Weights of a small transformer language model.
Size: 8 layers, width 224, vocabulary 2048, 6.2M parameters.
Architecture: RMSNorm before each block, no biases in attention or MLP, tied embeddings, normalized queries and keys.
Each number is 128 + 32 x the weight over its row's rms, rounded and kept within 0 to 255. Layers, rows and columns count from 0. Numbers have three digits each. The size before them is the row's rms in percent of the matrix's.

# up: layer 3 MLP up, 768x224, rms 0.0624, rows 134-152, columns 0-111
# down: layer 3 MLP down (transposed), 768x224, rms 0.0524, rows 134-152, columns 0-111
# gate: layer 3 MLP gate, 768x224, rms 0.0638, rows 135-152, columns 0-111
up134 093:107119114089160081147125084127141112131156117146099181120194078119147106122060158119148086126153128112156112123084184086104178129128143187188117157047132132057095127104125119109129147128126169117077111169123193101140112140140157162151090152142164155131088135101166070156116092102128067145170095179147160167185137152114185103092025096128
down134 093:123206199139084092141108139149192115141130139104164101101145153070128126170107099139130122129096088105165133097110114087182143137116136102149147106111151149132129097098130139134182181137136164072133152140078118156171122127108073178152200155083112094075133092131150123132141088159093127120119187126131216196115085104107104132140201132157
gate135 090:167109156109138118161181129136174128108088077131148073143063102165181166077129145187115148138128178179110176146138138162160142090114130115096090089133081148121160090174086135113135119132152150088115034149117228120129173186133126157134082152165182158110152129069143170143086095133132172099135168131188169090114087127116107147094118095095
up135 090:122140130123103115121157144162139126175093096075050143063122102142136168121135127119138198126167101161134151119104107089199124108152151094150079097174145115083125129125112097168151091100086074148105101091125152088081109080125104078147128079104102170127117149150137146084080164162114105158181139054123119112125159124144109137092101119081
down135 091:109142159090154134140077142089164161100131195187168060148140142069174162164058101170147097102092135158121041188171111115087132099110094126091155098126099157162074133082113113128132096187131162096106157155129143142186155097062139158109096150146145187172108075134093118181118131109166123093125129139188148171131112096125105166108140156163
gate136 099:097114166096104138147072131120107191133189102149114132147164114182104112128109135039133150122128157148100091117187126095113163150100179145114182172146169108106116183104119147102122128134125142157107112141138171080151151139154061098155142078125113119123166129126106098152203147100107127143089090129132162096101149058159145139106150182116
up136 092:165114091143119134125170065137129112078122136111124100129161143147130129164115172129121101133148150133157126104176101137146161094128143185178165175105159160137165140130081137165190136118142134118162125132105070119084067123167153160143129172088205125187125138113179183171133122141118122121167167109136118152171208193058197148207117122133
down136 097:164159115110130189127129137138067166047161121133090154107173112112120156060128135155132171114136121147102155192140101137140128094187142114159131122189139143057171074128148138136083162157075103129163143138179144152156152071126108070172167130116073135118158112156174150123141104133113104094081107171117179174120125117154148083128111154137
gate137 096:119136102084120139119088212160108109098200096097112152125169144174144098178118147084133094132147168149143084181090111117187104093115171168146196140206134148124111188110085135165132066113146084089079156153120104123093174176144099124083179163133139158140116146137127153187116103102123103139135093116156063147145125131137135192168116115125
up137 096:089082147128118071119116145148129137118191109156106124080152143158100107189076110107139106135185138194103095116147073121103132119158061102128111103125154112127185115128120099109121092114138088057142162116079148155201109090076134128101112117158144144067130086154140136108140081119161195054076194097070131168199172109119056129113100150150
down137 099:118105150123218173097174196093099160098100153101108134108182136184132105108098156140107159125169140097112166129110062140159140109138135121095104161120115136158084173107135063094144127056109148148140156144102060116093086155126087148185190180113176101089178136130090156094124096130150077103091129108085119049146140143118159109137153131120
gate138 105:154084117114107087130140095136170124157086111095137156126096121132155134116048104137134152118075180132103089159103099144175096115126132089170160157168129112133088136147120069123149113097181131152096154082119121138173176111058115118120112098100115141111114084145103148088143095088099081160093064089145127116110123066149142105053151154147
up138 104:152178117143152131157122182121136117112156157166069148100135148094163114178137114124189116147201112137097108106114137079103138147087133153146194068108092143150131145032154161117121145120117131074125117151122139112162187107100125114126179150164139105138132140079111098124087139119134073107122195135104129143145150132160061184131179077088
down138 104:076171203109117103132068168137097118121122108179115151118065126128126137115071134115113121053128164090139122162138127137180110113157116202133143147124156118103112109127111096203195128131063095092101121205112137139141076115063100180062144100083103155079123130154118116148159162071157134137107118094122144164086144099117104121112086150057
gate139 102:166102088082110169124085081130042168102063120105106137146057103174057138075177169102143129111070124139112120134154163074153134111148145180125081191119102082136087082127167136057160183115118136154137106127131159093167126114117125151155144153113113132093150138100114071052111126089147096172139124169122126135150180100112160143146156137112
up139 104:108081171092167144140131122255082143065186136109108134133148060121141146124122148143158123084091179115121123174167128109150089193138168157158160111191122118110072135134121187145115080202113118153146176116151132121109143117163142140150146124158064098080116128146141128166146139124081155194123154121096183121102155122142119137143093104134
down139 103:109130134117137095147150091150113131116148145160148149108160170089123128112131127120094029139101184148091136120142166131128154143099095163176023114101100131178128098167052112117108076163098150141121139071151079108137169153144106126092102164152196118153139094076093123114074161155143092084187193130138107116164144138175149116124143128177
gate140 094:040175087138171132135061185156127128166131128124136107076092148158130125121113072119109051106161127155105193182091110090132156154114112052104155113138114154169141071114057108107161171093125155148129102124113131105122151073162195103122112114093122134162164083038141146135097088133168075133126136117173165134164105127097121132106075070144
up140 091:162166089129120128102134134089077088179112074130121105181066149147135151130129144125091101133129106110191128102147118069092132148104064098129134153087115190105177141123057158078157119197098139056145147150080153150109091168139105158096153124178088128133165159132127170180113062126160102108157145127074158148139142122139168094176107144130
down140 095:170137138164138118127122155165137162125175111068133140193128117102128140144137171179091123094094171125132149186120235151170148112158113086168144111183149124141063100123135166173162048073128120184157160140066149128139191144155110133119175106120112104145146130100161134147098186128118132119141139153171127154149154164107192135145146131145
gate141 104:092091159082215101102178091113084128143081125118133139156156144156113144149111120142137094135144154133159170119170160126119101092162130091183139136140104166165115112115182111049163101127145120165143135116097145118145144107075079148076060121169148133154146132164149169136172137117101117118079132094171085105139145089162235161123161107099
up141 108:072080162164084093162133104140087115091064084164169142143206096081125147160068156124114099141118123140135167168189107144156102117141123098086125129149101133084107112130213071125090103102119126128178128121093164128185125139119136187066084080107129150183140138141114153063125106153093148051078112084113154094102164108168126157159180152145
down141 104:145141155104109100113113111109160128180140145120102126111082154099070119137133123123067162118070163123101083145110135127126182102106150109098136091165133132131079137179113149150183097089117172125120075114124091162114133158149184148130160129095139049170085133131103128134156140139109132139150084094188139100096146158176136129122179066131
gate142 096:085145108094102099069122075106205115176158128102144108134200160165067116108116124144101140062108187134105066109149108144109104113121155133113155154117121125148126149126146120133108177074173106168134129103102215094105153191090113177106113108165107165124105132162144156143138173146111161110116139150103144094140137124204114143035086144107
up142 096:178172108120147105124169136111057132086130143178109090079154095123111115094148105095157172076109095086154153121138134087152150124135152211112121124117100075153083130117153145161130122175118165103142154198126151110115178131104111113108090180097143112079105168130157104058067120109159098134132083133096164204100147086138089103057081112105
down142 095:095153130117127120140135160139104153146108041084151165137139145152116115154090138121048115129152137172138142099133255112146142113129136132145145121134108108105122178045155118203096089120143172195119158139148162125134052069177115066148179132102119119149131146101159184162069123163104095113175138123164111122172095081130177129129187121153
gate143 094:170223084100128140127129193128103152136113064113204156167145140173113144116095127133144125122134121150154138095156156133121124097178121112138120142155131143132109096152099157160128102100185186139113090094150118108142157114102127149150077167109135217192126113125134144135094107111089164163113094118085133135144156080163149144075047141077
up143 099:157157160073149159143095149108111095106138079176149154125198098071126069153073179144113140093199106134124150115113162119152094123134103119132117103140135078156098074161137131105150130107175118133089140095188101104140178118125129159153072138119162146157189133107142069142104102134132139119141097158135128116131133111143130189083119127096
down143 095:119125160174051104102134122165134162154129141117168102101153097126151154122136142140095067147154084131157150110124124112147190150092164123084087118112128154120167161123138167110123079184163098105114143152103114241121112138046193143081099152103154115173078135078144064157157110145121098122115104091153119132136053140092122091072163133124
gate144 107:114166185175126191163129193097027105121122106177120113133106173180095102144117097121130151127164183122130203115116107107117055101073126155152128159143136148170130117120076048139112097147151111139162137169153153115164144119089169115145207102123124148157071153103122159107142129134117148173115158120161118151110143114108140154101127127146
up144 106:119123063116106118188140156076128133069114094151090180120120100094165175153112138071140108097070078123124156118102122117164149111095139077127161097144155135131116143137157099114111095113119175168164152169181070136108106064155106129209108060105113173167106120244165059161140128145065142174111097139158130157092130167134100146181117119158
down144 109:147137108130159131137138046166145100143180168123197094118133136113149110142066113148140120152146115150121140101113148154148171114120133132157105190139109190141129153096188160128173094181231131169137148109122132104139130075069157121106143110107100110152106124106147147146117135126105106150171182182177089064167115136153112169137112144094
gate145 104:157156140061120121178120078102100115130103112114126119116107159085149097104181127122098112138171155072066099142143187108120118102153149160124174192122096157100115112100110136127159131167209169192064136114112140109110157098130166075115094160108152118136102147089148128142128133118178115176113107093151183153167114128109202175142058162097
up145 104:137109124118111195119183119166121116172139081087107163086115111112191078075181139163070153151124176131150119131091170096103097108154151165140140131165132078140164109110073119117146101147103147119121109095155102078134117139100132125084154150126127183070123102195115196195132158104067088167114158142152095120123123126112142092153149107090
down145 107:091065065162171119113110150132121099142164098126122172151110124127102165171096148094167124155094122138157135155114145146084124106098129196122121164126078124142086126183236148137175147136117075187108101119115120128100133167145103127163144107128061135102102162115117136125108167131121155096137096137134152136090150130145095084134060196116
gate146 099:069189144136136130164082138060174079146117110122055072057129172158129097108057119152110151123130115145129146162197181180132109124138134121139190096114083166124122149163141109135110102110092164135104140146105136113127140086121109115195062157215154150096108122100179105170130087104101141182100078133134069118098109125102103117072134142131
up146 100:111144138127111132103133153139060161094072157133110177094133053095128128098182171121115145141101123155087101169151093129106043122104167132122057145179179050086122122094146167145097143121141142124172059054116129133131098164144194129141108141098098093128097159151095087100134193129167118149142114125102149201077144088154109173138117072162
down146 100:103074156100127074094108160140173067186100079166108141142109137170054130119115136153121147095100116131130158166135190087112154104139153132170124119075108160185118115104101133081122086093138142167121142136145130074139189075217100122094126172172123085098156128117162203145084125104118139129121121130154074149116156125147205120172173188101
gate147 097:171102111129184147105134121141156130165090151146150153111094162153145115098123108119121091144130145130104100205131104132176172113145161141166080085128151125184186167173133144119093133162145110078088109159176196138190167121130119104167106138145137126206106097180178146157128096114139122114128118157131121227135118164134113116124151150109
up147 095:088110145131041126126143197154101132091140203183078138122116166064141132179181158127129167074133163189162062069146180133105055091099135197129138109172128153132108139126127126134129132134158182133157137083101106129159134132150147132120157156095083139192156108167084133120118175135136142168145100129092163153118103184135092120118091115068
down147 097:177198127153124105136115123130122129101104138064147069150168129192162106109053145134127105133125136109150149129140128094149115164113133135118122152145116182109160146129102115153151115067078154161101140123117094159151100100152159145120110142193116149079121120120085121149255120151147103138170166080174095115100137128136103120069095183106
gate148 102:122126083067147127156085120172142138141134130132101200141087091080084116140152093113111104190128140136100119145204124125184154070083148159103105149148134122157107137075097119141109143106113180070170142154123097049125172178148087123195120152141099137160128140109141157095088105152079132115086127154097163173182179156142149131111077137151
up148 102:150138116136173108127173152145145145141119095095124050184087170106182086110133139110120108087100123176218157098137128182106120155118107173098088149194117149131158154144134117104167183133119111112095141076139088142114105133128127130101167090100106189147099083100054157124178147087082110172153097131176077154104152110174108104127087114087
down148 102:063142097078087103153135159162053121174110142044096105150138131130173117134121112183110120148102150145104112138127195123126107118046126055104114215152118139103124088002083099128178155108112209117130149115127144141122117129177101149086137145095161116119173148076154155133145146110104104110126159121107116079145074152134172174118160109171
gate149 101:059163092155104175142143120121113141099138095163131135078167103104175098141108159138104171068112121140182125126177094074145117119123114114149158181079121170171078129086112127140136187119115143106143109161157119104120087143134182089159157126196131167121146167128150102157082161145110118191145104120166225114121107113084097127130101085183
up149 097:090118153140111140048156121184102125152103145078109105059121073097129166087086160116127108107099117120135153143163136064138132148111116095119061138122126175074119152138103074077171137125109147145157140115122149088132156028144115044127125121096128167115180146161173123087107185138034096108120197105164141122153110099125119075090107097203
down149 098:085145190137116114167101122084128127158160171130133125128114118125079115139148077116132107109114166096114167111140090184115075105098076128129125120168106135077086185110142158085150142135138102125078142128130090192130108107145124133154153088111048128174116158107080162128166138134166126096094138133059106135118100132186149183092161135127
gate150 103:119142184078111148152127099176175137142067096181163177069076132133117130130110098131076091126142075136128167190130115126155213131131141110125100136135068100117091155112084096127116115101108147119101108142190121087111142166102115147149123159118107114120098074089127067089116114082095118113118088124117094181169183137144166181140171140099
up150 104:140050092102169116155149097148146102126177153087068102106140104170085120112147139127094148101090123133111087147075191097160151119099130114130130157113095102154144188099093084098179141137123105068139170182166132170107131098130122120119116160161088107194101071169099071112071121110175083147128093091136123080138074161102124103133124204102
down150 103:175150093175105100123137138090186132064138131134110100165134165157110134149128110156117095122145086113144132180121158162175092140144091095117106146124056124117093143124150115140126115067141060146107179142093191121130119145095108079151121126147122155124088132053126133144126120187100122084123093126202156147123123172196129079152161130075
gate151 097:144095115084099149156178093153090123099101117190062112116082102191095147079106157068076104195162203180106100087080162117130158052131206117104150090110106159168153023114115091080142136135107125134085070136147139148142095117108111173165179115102163115146148151087106145103101147178091136120115104094162112168147168148139178171150124135127
up151 097:127089186128101092141073143151117112054128189191090127137095153123138128157176169114154114125154188065146111091086138202105085115224166154184118132123142087081149079134119096115128147142112094146110122129138160080146120119135102154124182142082128115122137061138118076092081122119120118109093144123115128105137173118180073147114146154095
down151 098:100121162157159148133117050127090149091151138102108116092056122093115120141061115078050131089112081106156145121119157114118092124138096086107151140141049125153148136137113146092141129128118075120138113092134177134091113164090128116143089118163131080146154166121178113104136189176154146105111086147146146149101138164157117133091140155069
gate152 101:152142162108188184094114105116130051147092078181134156127121123146115097139150132141089115155164195113199102098053187168126105129084132108184135146145140164085114130146137108117160144127123143134139153116135158113186186140139131111110124151159083136155069110057083125122106094133115117142155119162154172087150105120121144107081147121177
up152 106:118110115146072117146118187160098162134133119162134069108119074130209107025171198071138107147105088129120142128098102134116099121099092085089140087058149084178165140127130099113119102145101150160157061112140064147134100132095137118168169149176151119125148130136101105135137178150174157157115156119136140115173128132099088101150069180133
down152 102:154142107109123112126104134158120109143120123114152190169155133145083130145147091152174157114157142093118152171115232070137121095142108102103162209128139132129111135135158093121149101133122160092135184127151166138188208088148110130153128116175117106137112195133100140172096060171134111076078102150114109086148063131076081203152144082132